Weights of a small GPT-style language model, trained from scratch on English Wikipedia.
Size: MLP 640 ReGLU, 2.85M parameters.
Each number is 500 + 40 x the weight over its row's rms, rounded and kept within 0 to 999. Layers, rows and columns count from 0. Numbers have three digits each. The size before them is the row's rms in percent of the matrix's.

# up: layer 6 MLP up, 640x128, rms 0.158, rows 291-307, columns 0-127
# down: layer 6 MLP down (transposed), 640x128, rms 0.155, rows 291-306, columns 0-127
# gate: layer 6 MLP gate, 640x128, rms 0.157, rows 292-307, columns 0-127
up291 099:449447442474514505478533553529457489521512524544529495519473488494486512532528524453505543403526449521523571479472524551504537517536370517491498499488507544530516556513538582479482504367461497423485487533494508480467540599483522461524481587473515434493546520517495517463463481448419475533479520494536540494498462512481479549475459423496501477502409500490462417508489489437559536491527
down291 102:502495527519499480548456474466510529467484514482476502517475506442483472534443454518476486448437443458511535501549485437420507479489521505510597443494514458532542515537462527560510521528531566519544547514537499441470583526559525427570523513520483546576549525485533460502518513500564458495500491488583577446520545502579449531510538501519380525558500456521493505523495570569533486515571
gate292 090:551527478526456481485491434472432511509484507543470432397524489496554539519492427544484480500494459426493485469483531530456423529515517530451515478487471506561473546485439529490533485498467505484503470457521488523445424490523520527499499455468512535546391485420532566502547398505499537521539530506491458559431570506522512529530541465524500514533448505451521391509400475541525551489517
up292 093:477488564491556507536489469535437501516474468461506493468498476504478568516530445489549510521524539519520503473395495468521432486465468506493456415524610484555569518439497535453452604462498518456387515495527512520492467500512454545581483475550521503501550488431487481502527486532498433547539474528496509563475532427495438471523510450490472502518569558451478552480462456509464572498500
down292 093:549475473449488447477466498492427450483459539544473589494478571515402465500459487450483569534512482557491478564442551500561484539527478459532562506506465552541489545477474516495467510511505528471466531523446478458516452530479510553510541498496544442509475639509594448469488505472492442516561486513507453483511471536493524459508507481412469489532516530565472440504480529505393472520475
gate293 074:422565479532532524531493510552553544559546436502535475495467486517483488496568525464448528460549457521468567469552499540494550527452456482553463458490417542453476490494518495461464455472522520451508510455519512432471484472496516495535523496470539460524447441503567528585513533560557441528487586506491437501456510509569487396461470538511445528485447488488524516481526501489433485448603
up293 082:423478567447484486469440460505507537485519437456423592495490480459503510552513551476486505565497578462519561489495493494516523556457546474491451543483562506474472470560515556513527545449528546472570411458508497548513443470573482491488480441567498483545555452500512528579448462521506480510519445458476524507474464509548494463505584410464423537542548461528498521478529507484468508509508
down293 079:537496497475452519546530469453517455560530523545467480520533488562460540496466428453505471499557398450485500546536437521534469458587456482511493472561462563493531477490516497507532536601472454501469494453501491520463479487506489518477480517524476537447467567502450531503417529452520511498586499546536443532465503507510512499439450521572574475455552515397549513498532474545514440419477
gate294 109:477523494474525482519575542427473455461489445554527475465473472512515481474524433529555489508476477510414479452520534535562517531494428504511536541409460550486538499483484546482544537461481532523445542553458432521508566446545431537371443469474472487537505520523568533520484513469523517459470485487527550528475585490504495502499525429444508481507500576445467463557515551562538465463495
up294 101:501539496443560488428462544515478565562555444550508525528539471424505586518472557478534517480454503489524518507611467497469518478450545496440443542503475519531514571489489537437465522520434470511466444511488506519507507552492642489481478490507537553446521436529478506501460482511526470482492515476417441504507411541537511534485501563531505517563497469441526566480486479447501503541465
down294 104:482489484459527532437500592512494622501527531455548499424518488473506515449454468553529532438459501496459460565527477493510501465554544479470467489472445507529499497467517470493478526505419495473541484466478559450531530468446463501543523453496516483566543407484529576496457452449486518488492457456537541466493533503540544514413482435559489512588491537537551561518518456465531531417459
gate295 106:514519552489523477546503522418528505459559514466443555440488484501450463504489413452446498497447547501560511553600507543486458526514482509512440534527585470465522502437461423510519449503548542489464487452479491525565502515511445512520541483573434474484491519536498533542516496549530569496488508517410521487464510568560521543521519514477459526441485570436517522428523481469586478442522
up295 107:507461434512518507424440506462440486479456502542480526565517427486572483529481531492469517534431534551584511511569432484541469484461490578488508510527556512449528510529488460546499462505467508442466471534512499536538397497489486470494532558613509574495524508454540534571504517440530444445513497495433428510453532451540509432493490461481510494515548527485469529471554466465499557547507
down295 104:546527527416449533453494511443526478479446539482427471514523551543446459565504479496475515496526466469576506523514457451515467467466435455498484534549433521463537550474502523503474512521502477528431488490412587519497465512506454434487525477504478520458444594468477487469458480454579549492491404523430472471461473507534501503565527492532461470508471594494462514550504504426442521473555
gate296 110:512487540535525467538493509484521522478460506514488529496498595454454517488574432506476430538524512556482518495464539469500515425477472493484520522415503447472426527555475509475539471434556468529498519560488505575489440503571487539477498438484418475506513538480569549525508564499489486537505457479523494511481564483594475479411523500508436528492517562407545417536535516587465492512524
up296 107:475554549483479503506501492515506492479447481519461557496497454532485481469440541576490483492548476535455537485483493499414534517471511561451492460549471539480547465461433544599519536501546467464514515464463548409558528504508556506539472532441530448523454569570460450549415481513460468431477501533516535483561476467468463460598501501475560541449505466493534574474465463524549461552487
down296 106:546548425520435398523530508483440534468503511426489517471457479518497502508620498491488443493516502529489522424512487538558505584510554526495480533474557509491546487459531485503446494504490447449410482468484471497467553568509417471509542498533510546486481529492497395512531479504536442457482501522478511537452521456553492500540508426488533421558583481529563464484516525518457502450463
gate297 100:467476411477582460512506569383541490428507507520571514413467522451501468532523488497552485557517492546471431495533457510493501535535475512477512554500484482522501539482483456423570524493529436509455508511506497476564436464508479451432572452458484489457466503507564460489454554510484534455479456421471581426469504550530453516551564514511525451511541532486456497535495515461524479508527
up297 102:527489481430496520478481459487481529476443473532520522466457466474502405530488441518533614497452419532486545547396474528522487504547503497483493449533497542510532487512459452509517542479496471538454493448575514420579516432485545551436478541435470517479493489421514494475503511505519538443480534462518543408512496481512461397546538513481497463541457517445431460547515494515512479551470
down297 100:500466484536617509471507516610497500503451453508534504493567513456484460486529533530513467551544547513553520545485599528522532507492514470499530520483521590508514516501541465483511464506531468502435510472433474495508530466532487452490478485449444481415526408528466445532526539508526423439486558507431434499516435511503450579484505536507465531520415516471488542482464512486434541513417
gate298 107:461499538460460481516490533524492542513503516453533487497433492611438539502512519480567524510449427482478515495494475529540393483500483567495451472481525502598489479570517506536547493442524498552490456450565496524460511483577517524520554515513553510583513515509467507561476497441505596493518440512543531495480535513518541448489518548427513396479533601515483545531526457519529509541515
up298 108:566545445526423489511514498483514505488512514535476471514522532529509539534391524552485444502523533555536447461498518486486548567547520524430539459494476564525473533517505453438453493509491551463509542588416531546491567503434532507507464490470509509452506481457505492525459519519526552486501507524515521529464548447396527560520471445526550498500556527588537381499506530444464550550511
down298 110:491526550513508529519544494513504533433479520501532463479557472455444495479442536501491406487454638467471494470566486501535539457531607543513486543515515501501516439551511505487502533462538452486501496474498493466540545531462516512535473536431590487473538494491549505488488492450527485529556494479497506454466517591404454546479477473418464427506517489569531459454447560537520512531434
gate299 106:574500487581507472505494477462570536536522485425511510435476504484428541506490525472584492483428407409470489515478526493500448448471462462422478508480583487523525490487469504524535573540493495525490507551557537480543470513530519499496550528543488531540528525504591454539431477512505535447482503566580486520474543593524468506394557487501487465508484469471557466509513532526535468481534
up299 102:566487497547513460558545466534499495508454508428463508493529463504505477497511444573525526514481445452457534553495520487431547462491458522499504499495463474575508495536427523492514474538520522445485523516494504434458521477478533496484506541502448506474455486456493501464469418492535428432459465355469408553435520508503451539484461488500436533484510379533487517494518473492427566544448
down299 106:541492528478508551467498433471538552562478511468446511480594482563489519557549481533540493449509547457481532443518508483506557469510384546579498484491557509490564531535504448519550491492451481506438474550473478533479462543490521430514473449509415486461508548483548502475426521534510535496410494470466458494420460539473525512545524498547490506474505477552552412469489542515442431532538
gate300 105:494525544467454495537500473518465521524447411494476549475458502488433527502460496432537561509450510475536509493482551494476485466467444484441522528493451504503504522547512514529503530575524504416521480488579482472548461481500551533439579448495487462451522541425557451454542430470512496438508506443468522466465541531519531406519513438413515484560463459558517473501431478553541560500574
up300 102:452515545509527489481461496537500454441474508434486525556546439530498548598503486511513567493476482538552516495527496536590567394527494518488472479465491377496451517464568477479487491457505503512488533494555475480511488502486512516468520519524552514478447467454385488524575530500474513432508483471466527543434500489530541518563494512535509506434503494569526421513505454582556547551471
down300 103:551520521449509494536399512518548432500468427572515572538500499514502472622562465476524482520470504463532514439501479574462530401487567558414546488533506519556491500563458555461496527506520532491417562482493521482547557479541498453488512527491457500500549561498492454508522427503482525478488469474538477459524494521536498475531505517517527536525519563453460461593472531557489486545503
gate301 083:531549473568503519513507470423481502560484518487483539506535519471440543452479494510516530539514537603490512536530491514441448434542455550531458421549511499493466462492490527470471485568449527471422555463495501466491451552502370470571454507461434551505512551537509441513560549488490505489491457510552497510508478419509496564459540518468503544392481518478507441482558507476519522552505
up301 085:483462498372493471506470468434503494502465536410492463455502501496506419507508457561513458502491521453545427545496481443486405513547524473494531540511495495483493494538453603465483496523537464544518465544540561486487526459531510486494521522473515546584516448486471520482494535562541458576567471426547542456452500490488479507530503531501546464442557491533522466438471530589431452510521
down301 086:536461563494443622525493547486501484592505506558453447530427472493443497464482544475516609496601541479521470536508572527443572463527552477537489530563532487502530545471544539496508498438492537516496516470556488477488526533496485502513585477481510461514452463525536516521534482523432490487413559506485449541496440451470522518453499524516601504477500511517454531526549526543533498496485
gate302 067:437407489511478567440517460522491464527455501437503516559523433540527448505499509494513496505503466525548553530530509544461530564508497500414447522470484506454505498390473534505484506524417556543503484552509450479531517423529535458537551544478472411518531432510459528562554578486519478517455439513515402502431533541527535519544502522542512492564485450486480511451544497505469455527493
up302 079:489506533442538497479502431535426501435540469527411556521521449449561498456594487462491512540491517519537485510510530481462486509490488519415507495526471529480490481437464477475504529477469553516530572481485494521528490449583501547511534484469536403541550488506519526559532535470514506453437470442515493531413516549566574523554500510466465389487462509534489415467461468526514467566529
down302 077:575467425505498445537549441521519527507511491546494492428522505447465496514432530458520480478557541453489497504506512494524512502476504541407492505457494432551460557538485482545514462568493420519500462449545460439528480513540499428453468493522576546479423543523492490435457505563560573538472506552444506524536487450480429470460506439546477481554471526500454516531529534491423491460426
gate303 070:484497560503438550532510523522458492474495551517498451576536528570499527466611431407496529526504497444512557466476626524483523525510489530498507478493502471575566422516458504495434509542508521476444516473463489487464525509525548526523500492536451461443447442519473546449504509506485464548427522500439519444479446534494468487492569493505474518501503503486518475576562451530419560517442
up303 086:503562508473455499466512509517574433536428488460539456503487472424518433472495467617455427521484476497524458518507441490502389498558485549534537506544492573480479495481450488452551487483450543489467544472498542526500497499470485509549474548426530512550562455500511518514491492520554549511523520446520516507571516495538485485483455520498600436501375529509473556477499516542508445526545
down303 082:461414485491522528466461523506500559425560547552457494527462489498478581517496561529511537531467550478499497487484498510519563448497503486522501514496492402479488527510481560495456503450500496491521481524497357444510503441497492451458537441573511464496395532516541523478557525461469468467449514531478439518477476443486456509527504538505482561546580510498433493565538476507462596441477
gate304 116:545541474521503443542550443461521469533537480516481512534448508541509443488481455543543463482464444497478562526469500477565522448495520539467463514441478505530491505554472533553523494495514530538478490546501503513485521466468442609431453484466382519504516571532440534526547401492489484524549470515508498554516532443395559494472544475469510487523486523549535465541442413437533469502564
up304 119:554482576495488507492421516505470527550482529418514481502471491551478590558514567558519511523510450467495520488477496495505454499441533522499454526612499540586539528380487542538487435518493517515542533504530532482437443487566519483496545466481465492493394544528535484488481546515534591523507501484561515419471490515510515522534566510549501489540463533566524529509433514518449502477476
down304 116:584477450530484410441497547539505462516447451480559594497429450504486479479564520527490573495472521534440439539459483555513501503516539477486460473495500468505458515489508437410528548536457521466423478539483508474499486470519504536467508477471482544543520550504463427441519594491497499503522531490434547471486476528462470479465544557511440520499628495458567485519511528520545542473461
gate305 108:503522502533519507523449520474499527464497565539464488504505454509524514522542452551449485521465447525458465601436438534452520475521535486418452464413548490546545510514548489502512583613441498474507585561523519540504449466476540487464434506541423511570523584520513490480469485495496530531499445499431522513504512418506500515488544508493516549459526555473517454526434502450562551509515
up305 103:468539553500454527405507500510509427463459518462500506521489456553504445495534559526456593458518488522510474455532535432485509518529469512487432465510499475453486516507485420474468499449511548517529538500503535533545503462516484489459460451523544511558482542547544504450506497516493445469610502487508529548512626528526473481502506498541510449530457445470488602610488477555416480543516
down305 104:538447494473478436467485448535486473435512481427476556539629542512491500500477537507437566469470480469495508507482492544537512443515431407497560565580467474472446468465459520496567464544507496457557487512491527544574451526473501489461527517470498553475503477583503453503578536448501446446517474502512492578489452476480480508460494507467495514553524489448440476531456498470507430425479
gate306 111:483553424477488449489513497487511509491492514468461482444461601537464496513460462512549583462547515563463464482488550481547522590517437492479500497378451453445479552490468505499521487431502478545480462564531453560613483487527551510483517491504529514503526485532457461520472451529497458465510537462442510496518523433505537493466472542486514500401489545514588490540553503558506542536545
up306 111:556498501430530489516508503465473489470453518555474497491505479563546499430573522491502410517470463519598561516526449556468508490536481543504552516548507511495455476606523492468467513514491520468472519476442484473387492476516495476517548529576446494554475474491545549489531559509461553561495501547516448527444443564483459527563548538535550551529499466540472462454441459493484448427477
down306 110:490461517584468552463517520507525504535505460538484476461480496492495530502528443517494472536407478528585511439541382522526487475501453586504563522555501445493486491535490442481534478488510398475510495436563480545479490462480468536492489491538516547498449450501542491484496478474497461462493515553586546513539613532483469506520538518545512507545437455545521476386528507502547515426484
gate307 102:489551494495552459474484533484490552476489453585498487495509559473464485418434528475495446492433480521474461470502496526452508457474505453456517479443449485438515560473419456467547489527478542482418451482535513567497527503544525485450559454410546528510468576528591492554461442531544543478584517470483484468457490428510537530465514546456488525518469450469483518520462495564452555549517
up307 101:581532539515468501460443535491496463476563466491479493528503483582481463471501509484463480439536620448563470468532542497495478484513574447568484535440532425579491514557465469531484530478459473488506487562504438476522508584548468567544461442517508532512461460522522509489558503467410518437485465447488394514514523454519507477490486473489409458515507540494476512568535498479502495536518